python train.py --attn_scale=0.102 --init_std_qkv=0.0326 --init_std_up=0.0326 --beta1=0.9 --decay_shape="sqrt"
Each number is 50 + 10 x the weight over its row's rms, rounded and kept within 0 to 99. Layers, rows and columns count from 0. The size before them is the row's rms in percent of the matrix's.

# layer 3 attention value, 384x384, rms 0.0518, rows 4-53, columns 160-191
098:61 51 54 41 48 43 51 47 60 44 47 52 38 59 57 45 65 57 40 54 55 40 62 46 36 38 36 46 46 45 47 66
107:49 54 40 71 65 52 52 33 39 55 39 45 36 27 57 44 50 50 58 49 28 69 42 53 45 41 43 66 61 52 25 32
102:54 63 60 49 64 30 40 59 38 31 47 38 28 34 34 49 59 56 54 66 50 29 56 45 51 46 56 59 51 54 62 54
099:58 63 64 42 63 46 55 42 61 30 43 63 53 39 53 43 58 69 45 56 41 46 46 40 72 37 45 54 62 32 49 59
109:62 46 45 49 71 39 54 32 43 73 51 51 53 75 56 55 71 61 55 35 62 51 49 57 48 44 52 50 56 51 52 54
102:46 52 27 34 44 41 37 59 54 41 36 54 58 49 46 59 34 43 57 38 38 55 37 56 54 39 44 67 29 60 55 54
106:62 54 49 43 75 49 51 51 44 57 55 54 69 44 36 26 31 50 47 63 51 65 64 57 55 40 60 25 45 58 47 39
104:57 55 35 42 44 57 48 40 62 53 44 56 59 27 36 36 41 47 50 58 64 54 53 41 44 57 40 51 60 52 56 33
106:46 28 46 56 55 37 61 45 36 37 46 58 36 49 48 60 55 43 52 50 41 34 51 60 44 62 46 66 52 41 53 38
105:38 27 46 52 40 52 45 61 44 61 53 49 41 61 47 32 44 70 50 41 56 39 47 70 60 52 63 55 55 39 61 32
099:67 60 36 54 43 49 67 46 46 34 78 65 45 56 56 58 51 47 56 42 65 45 51 46 78 19 57 52 43 66 56 43
101:60 50 43 59 61 41 38 56 51 36 45 64 28 64 57 48 63 60 41 52 60 59 52 47 46 49 42 39 67 38 44 48
110:38 52 50 40 45 71 40 46 43 13 44 37 37 39 57 40 53 40 48 60 48 62 65 61 68 47 47 57 44 63 58 63
104:57 56 38 48 64 53 36 55 49 57 41 56 47 52 58 65 48 31 45 49 47 50 35 55 57 69 44 53 49 36 47 35
096:45 46 47 41 46 63 53 43 54 48 37 27 59 50 39 34 47 50 60 57 36 33 49 50 44 38 50 71 47 40 46 54
107:53 57 56 39 51 46 54 61 47 46 41 55 60 59 39 48 32 68 44 54 50 70 55 44 51 44 59 59 43 40 54 58
106:56 53 36 58 32 57 47 35 58 55 41 48 49 67 55 62 64 60 48 62 35 39 52 59 44 79 49 34 55 45 33 62
099:55 48 64 59 53 44 74 44 46 52 43 48 42 56 57 31 67 41 49 44 56 27 50 48 54 63 64 40 55 52 73 45
107:39 40 52 51 61 42 48 48 55 55 56 61 49 46 56 48 51 28 46 51 52 45 58 36 61 46 43 48 40 30 48 60
102:53 42 53 39 58 47 63 64 42 46 48 59 61 21 46 47 48 50 44 45 53 42 52 67 56 23 62 54 65 37 48 56
108:60 46 50 42 59 51 49 50 49 42 60 45 68 43 42 47 63 48 52 46 40 37 56 51 43 47 52 52 49 51 60 40
107:65 44 56 60 47 29 52 47 68 76 42 65 64 31 46 64 48 48 39 53 57 49 57 43 51 38 47 41 54 47 44 51
113:42 42 48 59 49 54 62 45 53 55 44 37 34 48 42 62 54 48 52 47 50 50 29 41 43 51 63 45 34 41 59 42
112:52 35 59 45 54 27 43 59 65 51 55 44 55 49 50 46 47 65 55 51 55 57 50 47 59 47 48 49 59 54 63 52
102:67 55 42 54 45 59 45 57 56 62 60 79 44 39 52 58 45 55 59 60 43 42 45 48 48 51 47 45 55 46 40 35
107:63 69 60 53 41 41 46 58 41 78 40 52 41 42 53 60 50 47 45 49 63 52 58 52 56 45 53 64 59 55 50 54
101:34 57 39 39 56 66 50 42 28 63 41 63 49 52 44 49 65 53 50 39 44 59 47 55 51 65 52 50 39 61 54 44
109:45 62 48 48 50 46 54 23 31 56 58 39 42 54 48 54 49 55 46 37 56 52 44 58 43 79 53 56 49 70 57 33
106:49 45 47 54 58 53 59 38 45 48 55 48 55 41 57 49 42 44 53 50 49 49 64 70 64 76 60 43 47 65 48 60
107:59 47 57 68 48 36 51 55 66 62 67 44 40 38 58 64 62 59 54 55 23 39 38 61 66 45 61 31 61 49 60 41
101:45 65 43 55 39 45 49 50 30 60 55 49 47 55 46 36 76 62 45 37 69 55 45 61 56 25 38 58 47 46 44 59
098:61 52 47 51 35 34 46 45 46 67 42 66 55 52 53 51 53 58 58 49 38 57 38 63 56 44 66 48 48 70 53 35
105:66 45 47 57 51 54 32 44 42 62 42 45 56 37 47 43 45 46 49 57 43 66 65 52 47 52 49 60 59 59 63 50
107:72 41 64 68 52 54 74 50 57 43 56 61 50 40 49 50 70 58 40 40 54 42 53 53 60 46 47 48 42 49 31 55
106:47 29 55 36 54 36 57 63 44 29 57 55 61 46 49 51 61 34 47 66 37 53 32 62 48 77 53 48 49 67 52 56
106:46 48 50 48 34 46 48 38 47 54 52 32 68 49 64 45 36 54 44 58 51 55 43 48 68 35 51 59 44 25 44 28
102:44 48 40 63 54 32 47 41 63 62 45 57 49 48 39 50 39 50 51 34 50 57 63 64 47 50 41 69 38 56 55 49
102:45 49 45 46 27 54 40 48 47 38 52 46 63 45 35 39 64 40 58 38 43 46 48 48 56 38 59 45 56 57 58 66
103:43 54 60 30 60 64 55 55 34 70 52 58 64 41 49 42 55 45 56 43 49 42 45 54 49 50 46 37 52 39 39 51
100:44 54 59 57 70 57 47 43 32 32 44 62 41 41 32 48 57 51 54 62 66 53 40 56 34 30 54 50 52 62 36 70
108:54 57 56 48 58 53 62 64 50 39 52 55 40 48 47 55 26 40 44 38 24 54 57 42 56 30 54 50 42 38 58 76
103:46 60 39 70 50 54 37 34 55 66 53 59 53 50 42 52 41 48 52 45 63 27 56 62 58 52 55 51 51 41 56 46
106:47 52 50 34 55 55 32 40 47 43 45 55 54 49 37 57 46 46 46 36 57 51 59 53 63 44 50 49 55 63 46 53
105:49 57 37 47 52 52 44 47 68 26 53 40 71 54 35 41 50 47 58 46 47 48 46 44 52 61 49 34 48 61 43 44
103:46 40 55 56 39 58 36 51 62 46 36 54 52 60 42 64 50 40 39 50 71 43 40 55 60 46 49 41 46 48 40 47
108:51 58 48 52 39 72 50 52 57 49 45 49 46 53 62 50 64 32 45 57 50 52 50 57 43 49 52 47 64 45 66 56
100:51 56 50 54 39 51 45 46 50 41 58 39 47 51 54 68 61 41 58 17 46 63 58 45 49 59 45 40 48 34 55 46
102:69 39 39 48 51 73 43 61 51 60 55 43 54 43 57 66 49 37 49 36 43 51 52 43 55 72 59 23 55 69 55 43
101:60 52 41 33 36 61 41 51 54 50 49 61 38 62 44 44 30 38 54 62 53 49 58 69 60 42 44 48 65 41 55 59
101:58 61 49 68 35 50 39 65 64 40 53 36 35 45 50 57 57 41 54 58 67 46 57 47 34 47 42 65 48 42 43 56
# layer 3 attention output (transposed), 384x384, rms 0.0452, rows 4-53, columns 160-191
094:62 37 58 46 44 59 58 74 54 48 57 55 47 53 52 40 42 51 37 60 54 62 47 41 46 58 57 58 39 65 60 70
099:49 55 37 51 54 61 66 38 48 44 30 55 60 37 47 46 51 51 63 59 49 54 53 53 53 51 36 68 52 79 49 43
087:74 49 57 69 57 48 40 49 50 42 49 47 32 51 53 39 61 50 50 49 44 53 52 42 44 15 36 55 58 48 52 52
099:44 60 61 44 53 51 62 59 59 38 44 53 34 39 61 43 62 50 42 46 45 53 46 47 42 53 48 56 58 49 30 60
098:58 49 24 53 49 62 49 23 64 32 44 55 52 69 55 47 62 61 52 69 60 45 44 52 40 48 55 41 48 44 53 46
100:45 68 39 53 66 65 42 41 49 57 36 59 58 50 60 61 29 45 48 12 34 42 35 41 75 59 43 60 42 48 46 44
094:45 50 76 49 63 45 47 65 67 50 40 52 45 25 50 65 28 61 50 52 32 31 37 58 53 51 47 49 58 57 40 46
097:56 58 45 43 51 40 65 41 53 53 51 66 48 32 55 40 56 60 59 35 68 46 55 45 32 50 45 51 63 30 75 30
095:60 24 46 52 66 23 31 50 23 41 41 57 30 42 61 48 53 56 38 41 66 65 44 39 39 41 31 52 49 51 43 47
105:44 40 57 55 47 52 75 49 41 46 52 53 51 53 49 51 43 67 61 41 58 49 39 67 43 38 63 61 33 36 56 55
101:65 61 50 46 46 49 65 45 56 61 46 49 42 62 33 59 54 29 51 72 53 54 62 77 53 51 66 37 47 52 64 31
099:54 53 48 61 48 35 50 41 29 71 56 35 27 43 59 53 59 53 53 48 45 65 55 59 51 54 61 60 53 33 52 54
103:62 57 49 64 72 42 56 44 50 51 43 35 39 45 53 30 64 51 46 50 38 45 55 73 72 46 40 53 49 59 46 64
100:36 57 40 42 32 55 46 43 41 29 65 56 54 52 51 41 50 39 58 50 41 48 47 45 53 62 36 26 53 48 58 62
092:54 41 41 54 65 45 51 61 55 52 49 50 51 43 68 44 42 51 54 29 32 48 51 46 62 45 52 56 58 53 60 47
103:46 51 43 60 67 50 43 63 66 58 39 54 50 67 26 52 45 57 49 43 63 51 44 51 58 38 24 64 36 26 53 45
099:46 60 53 61 42 45 59 56 49 39 40 66 59 53 61 48 47 55 54 70 59 48 54 38 36 51 59 46 48 42 48 57
096:53 52 61 62 47 48 57 46 52 58 42 56 47 47 49 44 44 51 51 44 40 45 50 44 62 47 46 56 45 61 57 58
096:60 45 51 59 60 36 45 57 54 54 54 32 52 35 37 53 45 54 32 64 37 41 51 35 47 48 55 43 69 50 57 49
098:54 38 39 50 50 54 49 46 45 62 60 39 61 42 30 58 54 47 50 45 40 49 32 57 50 54 30 52 66 38 26 33
099:59 23 60 63 53 47 37 44 49 39 42 57 59 55 48 49 70 24 57 42 44 38 57 55 56 38 58 63 53 64 71 51
095:54 37 40 60 46 46 70 64 40 70 50 53 52 43 56 47 35 54 56 55 61 48 57 45 50 55 52 32 58 63 39 46
091:55 57 50 51 70 54 52 38 49 48 31 29 50 39 41 49 39 54 42 42 39 40 48 44 41 48 53 45 55 49 46 50
104:41 43 29 41 55 25 50 51 53 69 33 49 47 69 50 51 56 57 53 64 61 63 61 44 35 60 55 30 42 40 28 40
095:63 39 39 46 38 51 39 43 52 52 43 48 53 65 36 44 52 49 44 75 45 61 46 64 44 39 60 42 51 51 53 26
100:50 51 65 50 50 51 49 54 50 43 44 42 63 61 58 44 68 38 59 38 45 63 46 62 56 58 54 64 51 66 56 48
102:43 31 57 50 43 38 52 58 37 42 63 61 55 52 35 57 47 55 58 51 43 70 45 59 56 69 37 41 58 52 49 49
099:34 49 47 56 48 28 61 58 70 44 58 40 41 68 37 56 47 48 46 45 61 44 51 51 43 49 18 53 53 65 47 46
096:37 38 48 54 42 41 41 40 48 35 60 50 33 49 54 60 32 48 49 51 45 35 51 55 58 61 55 55 42 47 45 50
104:30 37 69 55 40 47 54 50 48 33 47 34 67 51 39 52 53 40 59 55 52 40 60 61 45 53 61 38 45 48 37 49
103:60 52 52 37 46 35 62 61 38 51 57 49 61 44 42 36 64 51 41 42 40 37 44 74 56 51 47 54 47 53 31 44
095:49 53 63 45 40 47 45 45 52 56 58 56 42 51 56 42 38 61 64 35 64 50 54 50 77 52 51 64 47 61 48 42
103:46 48 65 50 48 44 38 39 62 38 44 42 48 62 47 47 30 48 42 68 57 65 47 37 46 42 41 41 54 69 36 41
098:62 42 66 75 57 29 55 51 44 52 63 48 44 49 65 50 56 54 62 58 67 49 56 59 52 46 64 44 32 44 58 49
098:47 50 46 49 50 33 41 48 45 52 50 62 44 43 51 31 53 55 33 53 37 46 52 51 71 67 50 44 55 36 37 40
105:46 29 63 40 36 50 61 53 36 61 38 34 48 53 64 49 54 53 44 42 71 35 50 48 47 47 37 45 54 36 39 48
099:45 44 44 75 64 50 46 36 36 50 49 46 46 61 74 63 56 48 38 42 62 39 46 44 37 65 44 61 56 41 47 48
096:58 40 46 33 43 46 48 60 57 37 44 64 48 41 45 39 77 54 55 49 44 53 65 52 56 48 51 32 54 61 38 73
092:46 40 40 45 60 44 35 60 58 57 56 46 42 47 44 35 66 52 46 36 33 44 56 53 58 55 36 50 56 55 48 62
099:47 66 39 56 46 45 48 60 34 44 66 52 64 40 49 52 48 50 51 56 52 43 52 41 48 36 35 54 47 59 42 61
097:49 39 59 47 44 58 59 60 40 51 61 64 42 62 46 46 34 53 35 39 30 58 44 43 51 45 46 35 62 65 58 48
095:44 51 43 67 45 38 70 65 46 45 55 55 53 63 30 38 33 45 61 45 46 47 58 67 53 50 61 47 30 42 31 43
093:46 76 51 56 62 45 58 37 62 60 51 59 45 62 44 60 63 52 49 46 54 38 37 55 40 48 62 57 49 63 41 48
101:58 67 35 40 40 35 43 74 58 50 56 38 57 29 42 63 51 63 45 51 60 56 61 47 57 61 44 38 45 50 34 56
097:60 48 70 49 57 40 53 47 57 51 42 50 39 47 46 62 32 52 64 59 65 49 44 70 51 49 59 30 61 36 38 54
098:45 28 52 62 47 45 63 52 53 47 50 35 54 44 45 68 57 53 36 61 46 47 54 53 47 57 65 59 67 65 69 38
101:33 56 44 44 44 39 47 28 37 55 46 51 36 59 48 50 58 34 49 45 56 53 68 55 46 47 59 25 44 54 54 52
098:57 48 61 61 50 44 54 46 48 64 41 38 39 57 34 74 40 33 47 41 40 52 51 42 71 51 28 36 55 43 59 43
100:46 48 47 30 56 53 38 60 41 47 50 69 44 52 36 63 41 44 40 55 37 30 36 59 59 54 37 61 64 49 42 49
099:74 60 29 47 45 41 47 54 63 56 43 21 46 44 50 38 63 53 59 65 59 56 55 37 47 48 55 52 44 50 26 52